Part of a small language model's weights.
Architecture: RMSNorm before each block, rotary positions, no biases in attention or MLP, untied embeddings.
Each number is 128 + 24 x the weight over its row's rms, rounded and kept within 0 to 255. Layers, rows and columns count from 0. Numbers have three digits each. The size before them is the row's rms in percent of the matrix's.

# layer 2 MLP down, 64x192, rms 0.116, rows 0-63, columns 64-127
106:130132166077157149102118141151147142121140109145119139141131120121145120102123124153106116148155127098154122128136144098107098142152142114147094096086159103138133159114095124129106086112145092
098:133164115149096117102101147149145158148119150100148124134128149132127124135149125201148162147125134088105133101145137108100085137158112111153143148116125138159129171080106147135132133087082138
111:172123090133118131140130133149115129127142138094131129105109112092132153085116154102126136145124081130125150173109143101168130168182123132114105141108102147045131066138134106137123067133163127
094:159101114095150128112125123094114157099113117133129134122121125143147111112148087124128138082093105163157111134068088143105119132170114185047157156161126096127095108113141124120140130154118123
108:105208092134145123172127114147139122114148146084080116107111107101117139175158121199112096140121175144155113134153096138144149084132106104111144149151122148080155177143114124152109103165146091
090:092079121147142118120142125132136118204124137112158146153157110144145132140130120125128092150118117119107141110114161100155127101063032122137152150111146106125149126156164125144144180151137153
093:161148111083092093106144151156154125144110141130115135141111096108157117142149105068105120142108121151125096110133110103099149140105115131180150113133107138097128115110167111077121152147097153
095:162142144144122091117154140131095138161122164149127144129133117109142145147105121150107120087144132145123097090128163144085130158155141114137137107148108146154169133134047157129150182124149126
094:113174127149128136100149129157094130093111114161137153160135107165181109130108140175123143185131160106106139098147151136135139154167149118141121115129147127105120159094093165148165179120145133
112:101144122145116130126123096099149161170118116132117137091145151128123112113125095077139124120141154107123155132100094162126131149129158133149124173122087142124088150126138112126145101104126098
095:101129136088076120137152149130120163077073158109136119145107159174140115116115155169108137102104108159094123117148130123118144121122150153113116180129129152107171131168133113123145076152141132
092:111127150149133134127084147130089098104117126102111145140133111154130096126110138187130121138125113101149176141120141114121144128113138095140130127189147162124148110130158187169127103129204094
091:135183127109115150077145112160117140138122151088111145097142128167137132107153155111133129164126100091134140134158077095177111109137166090107108142102151161130161174135116137160091194144123103
091:105145154066080102126075133111134117107162132137121180129139109103132127110137117119133119082102123153125146140112103091172156121167139112152121117147166087132133111113130138111111094148117165
099:113136157208124120099154114156153122168124111121130128151146111128134126090135116150155060060185134102095157169154143123157142087119102139116150161129135091134056110122122147123112092120116093
095:158181136122183144103135140141157096126132160143105134125129151108125109104099142113127122183146114122127144103162114108085142134147077113139129081130124154092146105174104108119128127114146137
097:144124112111140120117114122107108100133146106113085137144134131115077119091182103055143135128102075159168130103119105073147130097147142143134122129106140126102121108138167127145143123103112098
100:132141140097147126121148102157188122149200116137097133131088121118128124112127088078153112089139116150100094129122127116092095162170211146124121128123093138128113116155097139163097141160103143
091:121137123125149142136122131151143111152094083143095174117152121123132115112131113149105122142102156107124162110123142101076126140138124125150108158076085186072095088130144137131076069098140114
101:127110099120141126128108132141131113089112119108101131078094157181121088177118128175110110109130129140166114157118102119147110133096120096087113108145138155157099193163140145123141164129138137
094:114149106104167156138152135115152101191153114129141107150174109106117109184120117094113160126155136125131143095114141141147106136129149124176120110135103142097164137095111164128101164101118116
097:164110141085125147144126096129168113155110142148100119126096168115110108101136090170154128118135132130121106071106136115109163128109093071102126153195092160148105108129151119121116088141133164
095:140133139126096166144136119142202106120155162110170116139110102150125115103126127160134169105128085116142123114152150140157141127107167087139115139153136121140044106161109096150135060107109132
136:117119149124101116140126119099132163147121162133166120159114147174132139143128083189081103111085133132120130112128135160117121145071108119131141126172163123163132174165120130132112175104131106
089:120159154151102117147180109111118109070116127126142131128139134155132134096139130146118088141139121114114130144081129111101178119175143125111115123127105081135123121097074140125103096132149097
104:070128114146108136109138101135071136134116129115106120100079123106178131081156165079118106076124106126144152096154115159191117134151144135161104103121092102162153126153109118114111069131126168
097:113122147115141152124140125117129155118102146119149107137118106144148116134143140068129139142138144141133112128083116110068137090130170088141150053118174170126163107144151136147127144137110149
086:122104165164139096121129127146127116107116101099108150097109114096123115146130142146117160179131126148114152134105099107159115105079118140147170103139146164062124109106085094098117106125113123
123:161096157139100137113142165139125078119129091119094136146159133121145112087143132122123119098140100088079145117124086117150111118125149134131126163117128136106141127106142132163103064130120148
097:127120133094111115164177115075119113121096166134164134116129166123125128137144142085114137118129106126126150098123129136155104134142157104116100139125094134101142143130100125107119151149122079
099:120116144140128125120155133129108108136158078162166113116105144125133126137103094140115084119142130144150120181137162148125114128125114096099114134180185147099121104141140144107157085145152142
092:133125181113135133135130140127137110127179143141123137122115088139153111183095107156088155159098161138092102136121117119163149104127135087137119136110109163090158160171123121145187174108112165
097:148134107080148102098123110139126150159129105095127152111148135174143132114105128148119091122126137094103135135103133185122095145106145109129123147093109148202131145159137127127118096136126118
098:140120112114168118151104138122131112126097106127123135151112190145126150106116158125153112144106141125115116098176174132101119084130167186157125167105130148090128139137101149140159084114142210
098:133149141064102132128130111115101134124069154139135168159128139156146092088126137089102135128145095073104134138133117116148170118168190135103143159101152161131099114150146147115125124136081146
143:117062099116137146124150128108095122140158136131095114115154145154095122135121116117151159077112174144145129114119125150125120156135096071106112116157111118179108135114124112178098122150177132
103:128168129125132111093122113118146078171144094128134120123163142135106120162155103142070119120118095105116139134137105139121159092180122118141112120134129118101173143128133096097147081116121111
103:153120105106134183128136122101195159127127087127104093117111126158140132139115120192143109110133111145115078107133177129131147153125074108130113145120115130130123134114109111137143124081109105
093:142111120133092124130082101115130148105145107126113126115128130129125122125150143111115148113091157114139144135117090139161078172084235151142101128090132120130153125163133138080080108104112140
114:120170104099115141100117162166080142115081115166165111132129127071127114129133127116130138116146142092158133113133094096134141078096102145139141128148138168085160166100108156130119186155130170
101:157126120143168135099129116131130097149147121123140110100108164141134137110144145109141149117141201164178125117154116118110134109120096084130143109150148130108105130161135133099176179140142147
100:128166105119149135142111145112136129094123108084106118145126112172167151118132148125105111149101126129137133120126136101155135131152122178127152098136125113101141135115117105109139215140135079
115:151151132116138139107127139123107134133149146154156126151142146116120126103117116179094154135142148137141140146100126139169060102212127138113186138126138117139127190120160139151161196086103101
095:145133142102114135110163117092121172087079137115163127111136126129141123107127098112138116109167136096168113136121123178102078109114109124124168073094125114114165099151125125158140135111151123
097:190086134138135167135149122123129087128147133111142146106136170103125152150122144139106139111182167115127135118150154126118081148128120117161112130124140118112132120127137123141131154101121114
111:102100137108130120126082130160150179136117142145117114162104129123087130135131157118143161128102150140137129103112118111129096114168137131104121114088090148077159096134137174101102078146095138
096:137130101144115146155105130117089163134131172141128117112111103157120121124153107132147099143071141154117157151090149100102091134139118113086090109129158128115076134082132138147177173131104166
101:120083120145138110094151134102108163155147151125104155119102142105148111142112149041125157123120194119113167157102143146145149144205149146130093128075102101136118132118143124115121103096146160
106:188114133101151111149112130134185149062125119103125105136110195080143114101140127163098149102063164079114122124141132126076122151102167136109120158120153111122143137149100123123141145128117149
110:164143149109166149127153153143113124182121143120106089070116133098155153099088156101146072120130113152119136124107128134151136142116125150108095109119130174132132113120149175132150055117142138
105:144089120153179130146164111108080044129135131117120110114157151147093143189146122125145154119099120166115118123137141133097136167143110123145112097111112127171118121098162126147102076078129136
091:169090118124137164161151122144119133132135145109147139160152188153179120158086119142103147134135137108121135107138141120107131148161101121122135110105135092086120145143126127144163108111111138
093:131073093140164105083105119100104180123115096142118110138126123102161110132134123164151141098151131149156111145121100147177100102122136144135100152166108146117128120161117147146123134108146162
091:146145176120127124109134110145114091170159150122166147139143146109138095100112143147126108111111145118135111154105154143125087131110100117121117159090132134084130154124121118142087093144111159
099:145141127109148111106122138151158139177097104143126143139145128131136122123107140083090113153109114107140166166113123128093120139120236159113144133100123120125117084143128123133121130142128159
095:150147126128127135128116145136120144181152101156118121190128107120106123119124092078149119089159100117095101192153125105155162130149212151121094113129164112148123061097114145144169111136112114
087:122110145148085110131163117127136153132079114106149131127125106112129118100151139143124094124111152071117146126149112134117130182197157121139175136109127143098143089132124142125118076122126157
099:126105146132123153132137153135137107115140150121129160109151114131151138126114133143117119103126168124120095143139149118140131164128078110139091141144106150125133132135109122109159017120108209
083:190153162158117130086134119159127105146117105154137131158134135145148113170110101194114126155146140115157099113119132139115174164127127097136129141147126112157118181154129154138148168089108132
080:104106122165126166113130191151156097110127117128153090143133096204135139144136145200155122109098094110159132113117142156141113127137148124116161127092117117131118113143136152149121113111174110
097:128121154149114120151133137098087120139170147139168126120128101172118156133166119130136125086143140083163134133114143131141138147180110096142125123152104138185160160120121106097153141179109104
087:128066101138118111156134124096113157097128171135117129135165154136121130116185093106116089114113084104140173141111133135136116114168122097101137095148093182147123108120158133097141141123114129
104:170139101149180088114164140112120116124121157112142131135129129167115149137138145050173152153169154148176125125164157130131128129103109113141106141111133143081149094111139100114128133100101132
112:107154112120146161097119149151135125158075140137138129109124104147147129133119097177112144111173141111135130100131112106138169161073142151110102138097128179117141142181136130173148125118126097